Weights of a small GPT-style language model, trained from scratch on English Wikipedia: 10 layers, MLP 1024 ReLU.
Each number is 128 + 32 x the weight over its row's rms, rounded and kept within 0 to 255. Layers, rows and columns count from 0. Numbers have three digits each. The size before them is the row's rms in percent of the matrix's.

# layer 6 attention query, 256x256, rms 0.106, rows 127, columns 0-127
092:135158129151172160129130109178140109098112119169153163153087096164166136198151139096057054131167138123056139153114099118125177134134100105079182006131157121169090116126143116162117143105160170087142130106107138163126100130094091131171109075088185105172121156117173121092144187107147108106120134171178159158201134113135145058106126186074088092106108124119092121093131119115125116112120
# layer 6 attention key, 256x256, rms 0.106, rows 127, columns 0-127
093:192077085149216139176109069142126129132185164149146155160129110086101115134146229140153151092136172120148111104089093128127189056144119085166129166164096154169053150133135100071188087133104155105099156149101143091146079189138143118094127087103141137183107116215109182159134143137151110089190093179101087152147094147114148138157103128176150077130131114107102184147164204140137142143100
# layer 6 attention value, 256x256, rms 0.13, rows 64-117, columns 0-127
097:104116090154104150155159051199095154124162079143114123065120074109101160142114118124113107155194128097124106072090103132112122138086061124175189126116146107185133154165077131152155102127100140150117089118112177140138098099138100113165135147127144086107103145125150080195110114158156148135159126176179165081089158148125108091105115120189188110098171087106122124112126093135091157124101
101:125099121166138063150091085117127132112151056112136070120122174140112209150118117123160069200100141113204127070086134113150101102090206115130140158112165168119143100107132107028148176142131166097101080107192112092121150123147077109135160188133133121138109148152152125118129153128137120130141115159143079093154112102096123125140144123108107178146147089094120133159143138126122144052188
099:141126122175161127127136139144146111103142159079129134117165115139079132092136120062138149107161134162057148150094122135098083056141104159069188159097090070095186102100121112117141146140103125186126101191110151179129108193128130131153157134203114183110160134147097063088164100143091110130088142125169103132100128132114172142143092112172095115108091137098103143127077125034156100156129
095:152115097135056099164175168138130176143174148093120100159156129203201061137076122058123148138118091143147173198156152137123110092110113141106091138149070191125102100125181139142184144104062141122109175124114090153144050075119152146191108096137149157135115070135115068080124136122113136139149116096056131068082117121136191179161173133107122129135166109101083113116065117086169133153130
098:100180126104166135120154131110150148142139174092098135094132091108102080202128156116153046174112103094144100128128127110105171143154165099156133081097137112137171148188141179167107099179181139148154088123117118146060096062131135119125076121131121113046114119140198138142111169101094073157077146140129090153081094111135146077120163141150133173095143160131191176145208070093167133139113
096:068153109113137096150085118154162103079101081078085122173112109135123202117104128048133147145148134090133179118126186079155162159121140172125119113143130172147115080104147107114110101091160123163182092164146108116097110166097104099142101136142120122131108122115118073146141089141157196098135100121139122173147110130083124149108153097092120125124124189140059164111179044104099144107178
086:166155119116108118093143153123103124128197129114111090139062127115161130139133113100126137114167140102139185114146156105128133153176105140153136184096083140127156129145131106155104099146149154122101083166129097113137118158097099104183147134120141183169072168192131159156201099139102106086147004114226133082133113108168176142114135065148117098120175118187109188099118170133119149094153
096:126126119075107062168169155129100186097089074144057136035134124151064136111138133151085120151146161126180123171103149145135116110114184113145093110125120167124057091115137115100161131060118124142125101119218143177151119113114115141176161214164178142133171151083116109149167095157176180127119099124121132155114106104116105140117127170151099158108109102158134126161143122133126190144133
093:143091205132131116141167147134142161140105157102130094212091112160138073133098059116047072063134138109129177135145190151117184107132159142053132111110174129137154169183128115097098121096139138129132122108126088094120130114094105184086109119135174150139108119104110115141111180093159155153076140190093162097128152114167127126154101098075148123142070149134160123122135164180061068097151
100:086181098111142138070131093105120090099114135081134097145142142148239191109086121134193188095153124131154149103095088134102154122095173128115110098145168126094116116135143142107177065166158100077154143138129076117108187128109140227146133140109168122123106125156113153124144132081108115130113075137108085105140111129051070125136119124129135089151181134109183148170139151062187157104121
097:062136125149136164188151199042124114141113161073149124132137118090144092158134143157120163178108133170170155149133018130099096138102134144129121140161096162113122128105149156097100163146117145152099156097066111179125163133107181098170088068166107145172134080098093111066174128100118080111118204060101099096147161123062118103144159102172098146165118157105095110109154090116144141170090
091:123121149112095092163102137094084129135112077103174063133128137167148108102134170155070092187185142141119088138116143126160165111116098169138151107088125147140143117177160068170054172016133106166132163160117177066177147065137107184114136119118155139047126139162136126119121138136184076134087180172152119161136149111154173132122147122092100135096106130074131117089093139099110165159135
099:124074134079100107113071117182129160125132163117100128095127126143148138112124136177173129127156132162114099196120106160066117111118101116136102131029156153117095119163165164132181073178084150120115132159087092125119096091102114119143152165077137172100117112092148086105153111093069077161157140133166142081114124115171144140162074154133124136125155113135123187132133113127117090161098
103:117142083101086079113105113103173183151182113108124098147084170089108135120117116141069133180184123105135167122166170108097217095153108169142132113127147078141105087114149102137080115129123153149219163130113159164183132136156118122110110150137148112130155156096142170119213136132173135100127097099197160090114132132119114140126174083145168131103087149104120112142081125121163120126116
093:133131141138153122152116106138115162102133126095119084098100123091102159186114142186146080121159053045147157132194156105118120156084122190152206084095153175128164106145041078166163111159124086098085139120079187099130101066117129141094122173130150141073110136156139145099085137106152100162103151121167142118136131144177093192175088149109166077124089144124140136178172151141093100145164
098:126125084158089129113120137197145198132098163117104171172099138162192161091155117189100143073105124119067134147126104111117138149140182111156152121114109089168123139144145138132161117134126158126159162137111121118108128117136187237137105056116162145129187165174082153121150098127118137098111142172191110151102109056119181089154075121107109124195135113155090073116092150052136083100111
098:113138139152112111144148102157129123142115144133123073105149194114153120174157119126096108097161143165095130147154110138159138094171133189135118167154106166147157109135154156097162117131086108169133134051174020152141132157163100142089103096177080144106112142147143133122144177170099095173133164096111146110133115085126137179174133092146068128183137142185169130149098093094152125120119
090:139112129128120117215120107139084129124100152111165113121112172192107136133093109129157146150140117113122100071145165134155154091141127135186130090113156117147110144158098171129162089110158055130133169056158123106179210080169061146129140144133083131145148142135176118137131097144246170158143128115089097128097142135095132090194089106127139098124145116151155121105069143118100162113176
105:111098185084076080180091100144081146157110114204185076114167102085131150120148079109108141147155117139107178172122117134160080132097165141071144155083118063096116149081122110088075157117117148161157108158095186187196072124122108162049100176168123103150106118136220161132126141158109191121145105157149130153070123067168118134159141150136150163156145095100161110094072104118088084156178
094:097070101117095172096194166156124085132181129123142161131126139125126111117121124111159116103090191132157194133084162140116136121174096145070101123134114131172118113141132095131084206124083119151103132102149141119109115090113146130091086106085129203080146139130118084097129168144182115117142143160145158176189125193082098170145076100153161101101160136132124138137071092113136106147156
088:077103123183102094142112165111076066149164131068141111158152210127152158121104135119131148166153075150129068182142099171123171122067028079172130137150100152110136128079112160116133132122165137150131114112117092108160098073148140128132128065132164110077072175093113143095152121161069137100187156073163181139169120063100182132179181151103110131140147124090081129122184094160173077173152
107:092114076085109118163138101148102113158123095108142133130187113136149121111111140150115134116146051104121255121095128106087085068170151096135139116130154098147115138128162112088189101106109152133131077135111127172104108106141151117109124147141139094112056147165136145136184140105127124105168064128093121118108156115122081036138182130077101117175122117147099117165086165121108117141118
089:174140134125085088131112136123109109164106151137135125251163157094131119114178100181171147110150171105092154077136115139116131183084085162084172120126148100114086089123153118181147085125145045098082093120084108124066097106141119118136050129101118184110141171089128128124103119071127166128124128150145118086090186113114111058080147124124170131139106096191157152160102135110181156149153
090:139131114091164174137133137142093150177122135124123120089134129185155150174077136143125120149124143135148115150110122142151108142146160103142118098153158164070154148108083076143133094136110110112111122138074091181119134095096150109096139136131055144149127119128115123021119190129125175103116095157110106052134110119152164156156146162115143139111165149185183185145094101122082150118084
104:136118138144205172122114167152161132096137124147145164117075172118170114159179170133167076128118188111150119109073135107187122146110165145134190115147117135084093187136121147160153128112146140053138121115120111152038143141112156115198129122067126114116091109135118142127058108124097112111130101140105109126125140192092136106056082070102097110134134116115163124129123177140169136148100
096:092165138100171105128156109141123149143186184096081175116108082112124158159149142168107116104050128093127083034130066113129150112095171136156130170142147138101144098055093146139135139115171126076095129137189171199169170117180140124125054152087115112119120124166125110163157153075116158119114041150189097111162126133074139135179064150109108072148140141148140131156188115134106100098098
095:166156152164192144179158124138141170172081128158173117076119108111129099154094129126067150159132134095119078116095085108165100064042153137172138095124177148138094108139169116182127138099166062124115141127104165111155160099082118127138161146151151140128083138153139124115119136100235164160173112146117067111134141146100154150141139099110130093139083213185086174133094136161145150127135
122:185120123122145172167181165088140101159153133174168187157167148134139048102176123139137086102072147128181142151112123149129106161143114117137077159186141198162140192112086171078164117067113108130148107119109156100164139155179135069101082138152072114144144104108128141137122061161059125144115179134084107169171088169153167153107094159172144100123165148102152145084144074153124057073144
100:142111153153148126130159154200123149088174144122117136138129151176158146160126153078153126107127200100154184103104092087142097224113148090121163093132129105099097129131151098060177118123138150147100138153116116187141139095091177114113080080133076106130088203157115126147064080094132085150110073148108094121102115149064114092125105099145150127139175142107110150116145142145185103072179
091:134051123145149059110122139119145160094129135164187082071076134124130144105115119124130135121166123220180162140114129105186122134157106176156184116086193124086164111098172146063122137101075082157116160117144116103110146043121120081111133153146138131100086140132157151155119117174129140197151101119105156131176157111158136135101188144154165110091132137154179164116089104080154146133146
095:100111156168172169100133122067170113120067153129129124153141037162103146137072139093146076152131134107168112101141144089161147146147129125206083119192106183097119155144103103124163110092103103154137086118134151123073177131102151126142155058146138118176167125102137094152118099104112117141156098154135095138170132122083136086102096097132132137108138193179104137128160154121081147086125
099:142181131119140181189119112151134109103152142174130124189160072137127129137098162114170122120122123145121131100127100090156149129158126092141151110133154216142134140111176141097135094097173129064094099127174165188153215141128124169157125145108105033083072107103133111151077130117149098091207112176099102158162122175043118098079211128139152063110140156179185164173148134085131163108113
094:085120105084130185146162152102212188106144125081139071131148120135161079106201146101129099181112127133202146138123117122189135112136097176090175126105180155126121079114141122182098139174123118091121106134172124127079077135098128148128118122120190138128140121144088114130117171080093110114172131071151153160151150067064100111104175166104168129116154100170134156171136146175084118145187
090:226151123119124160138192156175145174118077106142144092115101139161114132137111116115135132088138160132138137103118142045171141168124072187121127166082084089174144125024158108096141084093107160076098110103164093121147196142153131122134134197098099139123186143139172132165109120142132105155153122085101129077095093137112106154129103144150150167122121094125115128134105153104172072096127
091:174112126060154099145095165116090186159159150153137034124139091148166118122141153149195182132165164153100166121163080112141089155115149140186144129074147128138109186133103099156096167067117161121111098134163116141141133122152088190139150150045071173105150116148164117117155189178132169183107151137104141092097136062133168083156104155104129114119125130114123109124104099179157152104157
114:075162090069056123073157135069102146140112172129135111174183144124172126085129099136121134128180097139077155154165118204118137070161126139138042129137122130094150136086166113073159139186137072123152146115129112114130074162153168144136128119124131135137119122123117081083193108164117099116066171103153137169144176148132197188117111118172084118193133097148116113190103100079106159131086
091:120069156128166113133156145088138170177112164127160169113082124089079096105093172134129115166109196140135080166089137150102089082123171073182085138063111112129079128165072175125199125151141051139160137128127109103151135193171075102153130053183070159083096105126146139131168145198136099113170160154159090121107159168114090108131107146148107140092094110054171164133136169166105127117151
097:149163105120128143122218144147174095098151142209140156130070135154184125106075160150181105139034119150125094134124149076109198168126088117169151150110103132128124155148186152091157131127155121075111093117112075111149158144138137135105159092157151109109121178132118105140072124156134125129101143125079170145140130158088162159138111102212104109108103176097117101091155110155171097123123
095:096134088122141153114152135196148126138165117154117160106152215103144104158173158173117162108150117091147110174148127144092107105151093114077149079076096102133091131178045116141099149118106095216116175075130118091104107152108159133118116107123117131126094123119148170093129144111091160134097157180202096109073086081163125126164128167140101153086138101120121114085115134147143069153112
093:194152149134133126171158155145135109103106173164094147154155158144078088146107130145122122117122178144080115132113126196158115163105110083066126157097111063164107192099127113069093129077118128155074145136101141107192145153127097029160153132095107117148142185113094127154137180138152082137144191128094069122150109141141102144164121097155087087091119160206126140080165137080112137133125
090:098084193139074170172061073108199149157094105139120073165099165083094142150093152147104132149168144142168122123212118099138140164132139098140083091100111113105140082164080130059057110127135115121098144109092155106125124176130186101235170198094122204118135143141084128100118143084112130119148127097114086065143137107157103139126161129127157203079099066108092078095130102135095118122145
095:074127154113097125126128159051118129094169128183133134096101116151133147166123115063135125105139121119149110088139123128090144118104117138136155071161134141152127138116150155123091142146145127255138206112113071134066115100106101131178086141148171213125123118064127168177146127087137127105159133124128136182086138129123143122162111234041152103095090159144078144139083167114123152150135
090:078179099128175083069083128146084205151163149094127110130139133068157126064148106146138099117112137150153102134094122129177138105139112114148150110123151103129115146138167119105129156146099129208120171096087086130137095182059138044109146162144115124178139115124152148098140069156134116162130119143082158128097115076122131062155094132184141117114144079067137151181139128112086103176102
103:223070129060128165178136134197119125091142129126126194132134143162145134146113208175135108112102138122085087133142135106130110134139179137144124133142108100114152157115173149164177131145103144132097168125164144066079146111135150089130072084079096114126091120111073132134099133133116151088151155152077104208165127164119161193094126073136143113094075105107145075098165146128207120118076
092:101052144129149103111071106111163147106158054131168161135133123084130073048140147159098153097148174144096104150132063089151140161106141128109139139180120128115117123135106165148136107134092119177116137119098148106140139159158105109129148052153078189155090094142134146075095149149104155166164143155161149089182132108171089127124137160143093068148107118146113124123145168166122122154117
089:168150155136205102128159076172101079091073156085165118093117153172157127150160112155141146127085165123184083126089164128076153162138159139104034111122137064147098097143121153109202140143120092194140144106142117096125127181138105085124126085120106106103148171101129091134147112126067121114150133130098057121134115166100150191142113119181123069119158164124159135172132172186157107158124
108:150149086140190179136129102129157127100184155186127164118160089171137149176106141163211128065126165108176115124097149083122111172089134111147096143175168143166138107112148074109125133148125125120126136193131140102139151129123212161155080113130128069140169122134108119129118136097113118091133124159164056134120131129075139116069133055183216100114152133133099121123125077157182109094145
092:189121141133173112139090106139131117119146119121173123161109143130153081099125125087113121103101206144095157200093152128120129139126128196074075087164105096134123184130119167137112120136106163141077179086157134145146089151100085116063101136174078092119133105137076128128141144149178155160091159130176190140123139106145108136118116106135131108156216146124135109071128124164157080139163
098:138108152108137140113169125121165096116135150140149225078158065135151136158108122091102114145088148099162035145124127120183194182118150156161172124107133138171105086156098134084126165078116130117076075088103175151134172127112079072077080163132086127085118114105152176090082081144130130133128135119086064094099106177104170155129031144136145086094172140143113181115123134128119137154133
095:065128121130179131133106113118146172138127093086136131120162128063122189101168086112118168154131109158134106123179115125143131110080143169144185125084186116123109124123142112166099140123128131118064135136157199142174118133178139169163142149132087157087149176134152085092200112116152136081137070121116111186132158119129114132111173122174175211137118113086134119162122158108117103102065
093:052140130139136141139081120159156120163108156167143144161125137142071180080199115119072103093087107171114105155148120159156098159150102149110071143115174134167119171125064147139159173157182108143144100130154124131066146139117150140146103129087132076103084099115139148160109149098072153138139133169130090062125113123065116116130151080190124116131170110172127143133130158116104175096121
096:111151164117133116113094160139064178113132070100127111159151128161157147105165128151171123125101103172147195146141141078112159089220135080149115120155144137132200119101097141149142121116046121111124078115180144150095144124183186132132086136116129091125137134120131171131133108104116043069140091179175150169126170151148137182120190168121126084166123094123089153099126119066062122125075
091:107139073121148138156144192167126183123155107093148133146061109146176137111027133124114161153125127089123117152087175111189163072102121115098107158075116149142184132083117099137133114124144123066091125132181179106098145145132131146092096084104089104122103122120121093096128141147155122112171096192047156170150086094091098105163140136081159102120140123179145151097155137126113135125071
096:097082084126134145136139106080063108134105048122147077147134147142108145133132115110151095217133213176087154118152147109148125178156159122127181142111180134165143082138159132079120151137114109090149074139177162169131160168073125121158112102107205108089122149124139174108140083109178080152123186096126127110165126151098060134098088163105145111130110135146125154129071173163162130113133
# layer 6 attention output (transposed), 256x256, rms 0.104, rows 64-116, columns 0-127
094:105144086128118155170121181152104143055097131114091117089148157133142096159125137104118154119138055133166111142162162081115110172138108181163133136146102122167145091108142184189186151122130143093121142147158114144121152114112132097139081184135138109174136187131110138136201107107181168153064143143062105121121198122094102136094152133153095105115152080115124144160162160132184183053082
090:100141148081135105130126122131137133106123120154119126088129146170133161090135159151136144198134141128126116155127087123150230116121108066121126044114167129149139109092161065137183110103127140141124167181134208126147115139157086175124111116149115096111080146158129172133157117107173121141146112130069125127132152100118189114111105168084148163163101138166128172135141131145128137155108
095:183128051123107124104143040084172104139109139129115210129108156070151157158159102097127100114129120086094155150135083123135085108173055126153117136146159195136098126146127136151126125064087161131190201115128145138124115126114146093164174101165054106100131183182105140132162112181143196105166147134128168157167092084077095109148167111129107103159109099132167083176156074130156100100154
093:098078100170161141108137137088063088071100105148217122111160125177151141132143161149087110118113139116088125188217100084113104095108066143108104085165167105097144103103068104111110072113111118098177100134127089102136129155171123112145104065073159178201164110190126136131135141118155149092162129156147118151119147162173134148068165123096095116081130137183166142100124089150053117132124
100:087157077138154170096117132146137088109144121131142096134144169083137152097114126145133120136091147151149123134081148160125123119078128180079161091174153159139068228143072154127105112130095106142056126129045196124146105147134068074150142167111164135097104091114127118137102092140084108134121136111170061119141165118141143145079114177097147136143193080105112162123139120136116172162146
089:078099162098124097100130043114122072133095137118136124110094130119164149140146130162105125145151121108127090127101135111180139159103138113108169115109148118107053163152106102139088140115106114136110114182118160061149132142085127118129138144124116173105097085176155165089159107061140069146128207139128137157165101108095100102133143087106149118070152125057120136100115146137181131113148
086:092133154143083117075120096122133095158122192165023109092132123131124114127161139181158138127127127069114098204089147153164147136090160095108132141118135089140142124162134102134130115158141122162165180110112104172149099111166121076090105143085100097164161140120178151131167162167086163115069216091063117124138106143156153142102135180192143176044210129156121169140134093109185170156126
099:134108149119142105133118127217122105139102114169222118141109095110160138128148141098140155137187121076128108054168099116175151126171125142171116116105124148131102094129145118186138098154221112060137084111112134154091161055106105100109170208110097143169146146118160166131160113124143106135169115188056087107118134159124109120119088127161116162066108081105129132160109101159159139098112
090:122095124118089065091135163109109185112156113188130168135152120178205199080109128130165162156135164100117164116124109141148229128118152133162096083196078165128172134114111125130131161110080148067088116150109107120162137143124155131166070146108147078136115115117114145104124117159161130156139160126150109132173097075115090162099132093158153163220126131115107027099142115111127195110116
096:007133152080142114104128075149127114160125101133058107134112170115065142143115114131120146152142150140132137143150131150152091120175158157097093141121140102141169101154125114090119162177099122105170122143059103145171122122081147157119085131123137171154134133166139114115128123121081144068135114087172140076148090112152165076063046146133174132093081091149155124127113167183157141143143
094:115105160151100128091100147137146169159177140156189136191130140090144151083176045096170150162110079190114066049177115076128148114156117145119098145132136073114144142147166095070085151111152106155128136155042175145157149122133167113107164096114105128133107129165101138126115155130117158099088146125113140140146120149162079150127129142135154096155151132096112151052155123150114084103138
094:132142096150139097132101093129146213102129109109110144092142096105148162062097156153100105107165123135158146128084128154064139119122128184124158136202131200096113102066043128133148148215135117131093107117151085124102142123151164195107083111107177111106055106154119153136147144121164139145146184158121188124161124159107155095118163143170115132130151135114154119093084101112109098117110
093:052122108146085194094159181115095160172163096126153138105181105138168179144164163149080109103135132107157116133118142138115131161072086105174119150098071068191087066136064061103085119118168151147157145113154111113108109081104096111137148149094095066195100125104104143133117201183131159167157153106108136138137177121130132147153093103109144154123111164164132158157138111128160125086105
096:066132066128092106144091077134108102091169065155142169153111099151191092165096088131167081125132100177161122130144107118187169125127154158119175094113239146155093075134145143100132142160169133085110163116117096129072134105115112146102142105155081084084110132068191098068121106118122106163166122125122124153103115139145145124097114148158154099171159167110163120096151108068198156139093
095:131118125190103130137088129109135158143117074136103096129094156194107144064076166120121122137094146156110096167102117166136139079134079122148132113095097127097154147159060133151165099129111129123152149121156105224121112153147126178146114124133143121035180149135106112130115091128157104133151090146126067109229127172084142152126111109135147172167142149116095126133145090120155139072102
096:145161122126120105144154114133121099106207087104140117114084135146167181160122110118130132051104090098175120134096117093111155141122193110096069095094147161168148104131110109102101148148133176150115150143160081125147104152081177148093168158124203157143143102096138088099079136137105159134153187114149104111142118123101050137147130158118165159104152129148178192124145125178120132105174
091:092138154098106133125101134122142134128091132146112146082119089191187132099132130116130099147156094087060192122132121133116120099157134100169173124128158142065131189162164153135129133120144144070103131152096177108138117155164146207106139106100159131030156186137138083118096120179116180109149116116157135114139128110145160075162119094097106183135102138173135154117114155113145112144142
087:143075138143154116130091127166099111106130103070119152122132156149157069134147144166116099173083142138112113172123110149151137117136129174102118182197122122110049100119144153124192119193112071099101046076174225123156181136077138145145150070100111117123132103121129149117125113193130233160095137145074088111144128166069135098090079123102122171131084203136053127149104128123150128106111
095:099155117060117148029106130118153115093108125099118178143111140185094161084183113166146133120119094159197110157108127188136141105164121160165135151147166169143158136115154206172115099123167146124133171111171105082156200153127147113101121152142140090119101127100102155132157197135145109170124132147106091130138116133136183091187098186110102097188102173127160128140114128184115123097084
092:146164147079136108092163191147145125082105145128138107105139133084141205139116151161084126079134153112130092135193055116114180127146120167190169183134087145097069122110132116146119078124161155108101176138149115165095122115109125093177116137164220127152108127111115178090100081133168152122092104116136115169123174166164115145086099126108084162151073143178158118101150092097131091176115
091:123129150090116117137151146133122105152106051141164113144093156164119117143133143133142094130164181084082153152136140134098109121142144105123088079117153159103166130126086091128177083144098137121119207163113171119063134136116143126074150113141097094170078111130103134153168110132045082107146156102114116114149132104137155168181174209151109118173149105171117153134101115169042047105157
100:002144126092108076062133140146155074136140155101108139164181161130158097065085110146123160186133103133141130162139099109118157145102053131142117146124191133141136100174149115139115142119156152121105151132158116144164143144104116086151088138142116109143104143168129084151098128106167118124157123157165137173042097126141166149153161175103094130124114124130132138066104156114101184095171
089:154132157089162075059143142132111071101167080112102071145200149115158130098158107120098053135125106089193163071164074091120095063155186115099165102176104077195174190114128145091115100091104120155135127062115095139146140136105140142151175135074093139173094128167115113095126084111136083157131130121110138091151097112163091157069155097090129102119135150185157169111161123112165157110072
091:133132166114145159097122096171153162137143116117059122147156093154128120173131130127135133109122109075042147132177191211118122084086073144127123113167100154125125091136057122152041143152129097107118079093115114174149133112144141097168118117085122152123134189118098105052171108123102097058085097149149142126163200177094164149185090129074148136146162150171095145132144164145166108129133
095:130168122079153095105101064071197146170122116177096045117155142080119157077110164110154130096095061178132139088122135121134079158131148159097136115108110129170152152149122134101114121146156109099056129144145114143178084134110067122150071103069166105157148124110133119088142148139113138129141090139058104158116119083097088156077191115088153184139116159123119159162173119141106142185109
094:106150131153118155122097151154177143100117147181125139132114179106069127093124165208115170092100157107120100124151141136104087139108168089119117058089118154143100143158068133164118174106111127102057160170063159060162128136134164090163143153104148063139117138098039104107078134160116089106122108162110092110163129085124144112122125135133174130129146070111107159092144165135154146134105
097:180132154130135157164093129110129199073183117081123108113149115188145153071123118150169133147143106166145098131107117122200101099127108156081162130107144132145088061126064078153170122132114095106109111150144162133202143082089092204158099042110125145171096114054131173193191124104142128107143138155109156113134063120051121172171139142102129144066093131138113120121140106135129152103109
102:255132116153140147101122139116186136080130097100134139138150119105124154073134119206182123119106151086134161141136145162102150127173122122160128180139091094113123129128136165182077144184127118149121143190164133096117159122145124128130154135142119137131075133153127142215113134118167119106127110158138113100108158186099158160191076115101144146132126166124102134114109107128153129155117
095:194112089122134091083065132099140132109143161098117159096109138075098182139126093098153168057108144081149169092136138175123144131099077187153111104152113111136139156178138105140138153201179140096135117122058125134132087131112137120121152097073125117123095126101144111149156103132103141160173169150148125144144086129124130119141108110135118145133080129139138127138170144216094091150140
093:119087131138171145191109128113137163104089105208120103103124099080089178130178112145181103138092114113119162094089124110130180116130125188109159110142127132152113156148173110136095173131142111108214172123153152099102146120172088162106182147140086121090130152135135087156159138129146144106094149161130128144115107193141198115102091103110115180164076116110094179123106055115111148136146
092:137135148195207109153129139082144067152161162088075130095082070062106162156146141102100193136124139165097108152119073149218138130136154138135150083141114147114140152119163113121100186183197117073126109163153151114106170134130081126166113129107149100155132128180143104079130150120150104099072187145119157108120153126097124102101130131123144173081135159110095115140191053155085164138113
092:120114158119132199100093137162139169156110137122058059126093071083108078115150139139098125118140164103158052141108134117173103177127089166084209087151114123095151124125036167199118149125123076125089131187132141138163140155183127198110087125108145143101110170147103127188138113105136088146119065172130102128104119125145135117181129127147169118120086074164139133152110094192159113191130
090:093167120117184157141134138084117174161145132127124083163080171153126133109152124100111120125156155089117109137163155146166160117149155065157065160083162111024142117175075111122102148102131144159110119087149166137116127153178128138096112099147134148117067081177098112126112120120163130166114103160095135086136119129185136135106085097146138114109163090122119149118141058152126062112122
089:159145109147113118110105147135067148159164112158068181142087134144153110145140138120097092186187197186101151166147130117089138151143132144094132158122127156208108085138135187138134132141126180140174078180101133138115116143139126055133120103118161142158145151128146142142154156162146133118076104152127134180180135138126177139196083131136111132159156120094155111125168104083079117128087
091:146113211086122051169105112155127157165115087089061146112168154171159154117186141122112141141156122173072114135146084140122119140083154133137121128139077152157151032147112181129080120181152133055139165110115216120103106130075157165088112124123192171094144134126121172105120116159118110139095137119087176097134134158123140123110043101134102077135169107107164130118056091130069091085172
104:003110145103114143093095138112140127124147110111203141136109103122143132154100121093115082097154113106061102149191145090151108077173189111138110112125123162099118142179141197135109143077108126142148198116081142081153107147145100179100133100181099149133161143156113152108091109186111114112150171156105204120095135121154121108121171136120133096073134181186157137096103118152117077131122
092:219128185145091177080118189112140134070163124102120131156141135164138104078119132138102145106132114201100074139147172193139115180109088124105128093174128167165107076131156140148131111120139127159126177129130169119104117104137167161194134116090118140131102099134165124127098094108111118114159139132119113125212094146110190073160170109126071148114161107069061127148095135155172135175068
088:168110138125104105122162145115081171153094142104088125106139108149135141117071129122175190091113128111159207094186112114160103139151114170139152121075103134094094161107163181130193099145065155125163145167124189070096074117070162142133155057107187126135133149149137090150190124175091110190107069086064088087113086186101159134092132144196138158107107123145146129102090188132117111151139
096:082191117113079121085083137104105108124133133110144167118145080152132134129115177122090091113132099100093173122114127221123067133171100082125127145169134105118102078172145121117148132151074108161111073093095091137116102126098138154184121067178183162107168122130050138104148070093150116119159111129123101054169121115101133114173148158143055139177124120088082124137112103092082144157093
090:222105122150097073146077125048099141161142150130145165119151078115145127117094112114098155120156175131117114042102083114129125085115069157146088162126077083134136106155136169153096137163122106078116090078157139134100123138195155123106160083168107146160126156113134160116129118189095160136123124069109074178152184092117180136114076137186168121097092060127154135087118125134165107135108
089:069143122157159136108184098139084160103111191089139139174151065139098120150163110027128151096150111104124121070141145080113121132115108130108105106106127130157149131126160139106107162134124084148119159080168115177094086150139136112097176120123086097128132161154119183146090115101140123050093098153097180105131154137071104168122168140096122099163166119121064109168177141106107113185093
093:079107098164092151121123145166119095139196092233170163156137095130078161135133151137062121167166152103120163155143119143118102192137166101124141166186111111127104095183158117068097083118111156139093123134101103119087158125111157156087121151111110114113095122172154173121175085122100141144154072099139145098155124167135147087088192167138151177088113092074173176111171072180113137156166
092:113127106135131073113120121178132123092147135151122116160101118101092114172101113089117120166174151093124166094130111117179095058143112137157074138085088120165126105139138098121104126134144086134158206103111098081079152116160087178168083100120150188139100116099142087120124151172143127128136137126142084203166150181138172111119109101128130099159119141147093182098076189206152177153135
093:250071126168182179105069130124120154225094139108091088129155120150179124164123128107147100193150091153163167101128204150117056137146153104105204106099110116099135187157082164108066125153182123158092177112165127129177115139152126120106168123093180134090119078108138156121100128139115160121160135144147128124046102120138089172114198133135160115098092144122105168065126090113171126099144
091:169146134183089151123087132086125143155112100069157109179171098057112075113160121132178087111139101140163118139146116173116147132068152033163133146129076076106107097100156151097133115078111183094096131101103153092110127105154171121098090132105092175122151131094124174118082178135109134106132115098078184119165149177101158124078172138133151148113153130130167150133170137095109202110183
091:216127139095151159125118172199063075081124129104084140141135154162102121083143150097101171167072166145155140168066114149151111134135119102144115113107114160129046176139090125094155154135119137158135072123131144100086147101087119173098123120161178134119112135149148113184118131134140111088130150098152086142120159111131119044189110096123137176108108137176141141029105162143171123144128
103:247113140103130121171106153203178149120156160113067191129114120085093093175184180089146163119097158112163094130157112152121169129092093126138140120142157133159118129108129144100179204140139169150093111148136130115139111109132103097158123152097147180124139158158141128084186143131113102112079104133138127116109117104162128086082091116209144097070065129152144129127104135118141106119132
096:196166116113177097143133143120145115126101090117120131133155153166103164116136162155145109121114134125093060141102108137136142172200192137144118177139102136104141159120083198142169116145099090172048086074086140132177163121129149068099131081163152087074120121109155117179167121114166099193117228110140153135173091127139147163149186132169151133119164091180150105114141129091137112133126
094:232093072100099121165098108095151133107142109136114143127140088085101109089188087085143164144147138157093195127098104131101169138076116165117167153131055067156103210168147095133124062128143079077107099124137149146164092125118094104086208070099123097138157120113125174099175089095109124136108107142090101127083134110060108093149067115101109169092124157137151058148144119130125169159133
090:033133165081094140125144131123168156103182125130164124141052124145075119194159135153133108127117142128120089104112104128094106129115096170156157115084195114148159163152115105131155110098139155168127186102134187177142109083099100119117076164114055146081136111161132154156075088107178148111137078114125075125174115146108122091132118145132144097158145092122133134100141054060093170096159
090:125172155099125110152141168150123176135137133108104130111133106095141100112134166156101123144159177087168093097096140147116085175157089030110097080092097118103210116195154128133103158067127141078122122134135186114155116149110124166166133156144134137146066133078072092086135132105168094055056164138154154077121184073209053144090103122130114151113110144096127135138203129176119132154135
097:113156107165115102081156114132134065178104153140115116051126162078173092167110119142144116116093173109180063110106150088136124185108089075107106151111137149123146174194124148154130103082148112164159098137091127129112159128103144099062078082074133150126102061085108164098090099170107054087178117161215139118154168184154126151144167148126116143098197132082103193072170101156138104139131
090:107141081085129134110131155114124144138144161084083127165144106128090085082136103137194153086086164137117127123191136153173131134161161201099110126105093136108143110171078087132157109101165113174193150136123121083184107062163065119109146114119185165113124075092098110117147153187131119105144134109120123143144126110155188172160141121207113105152168144155139105075146141060150129145085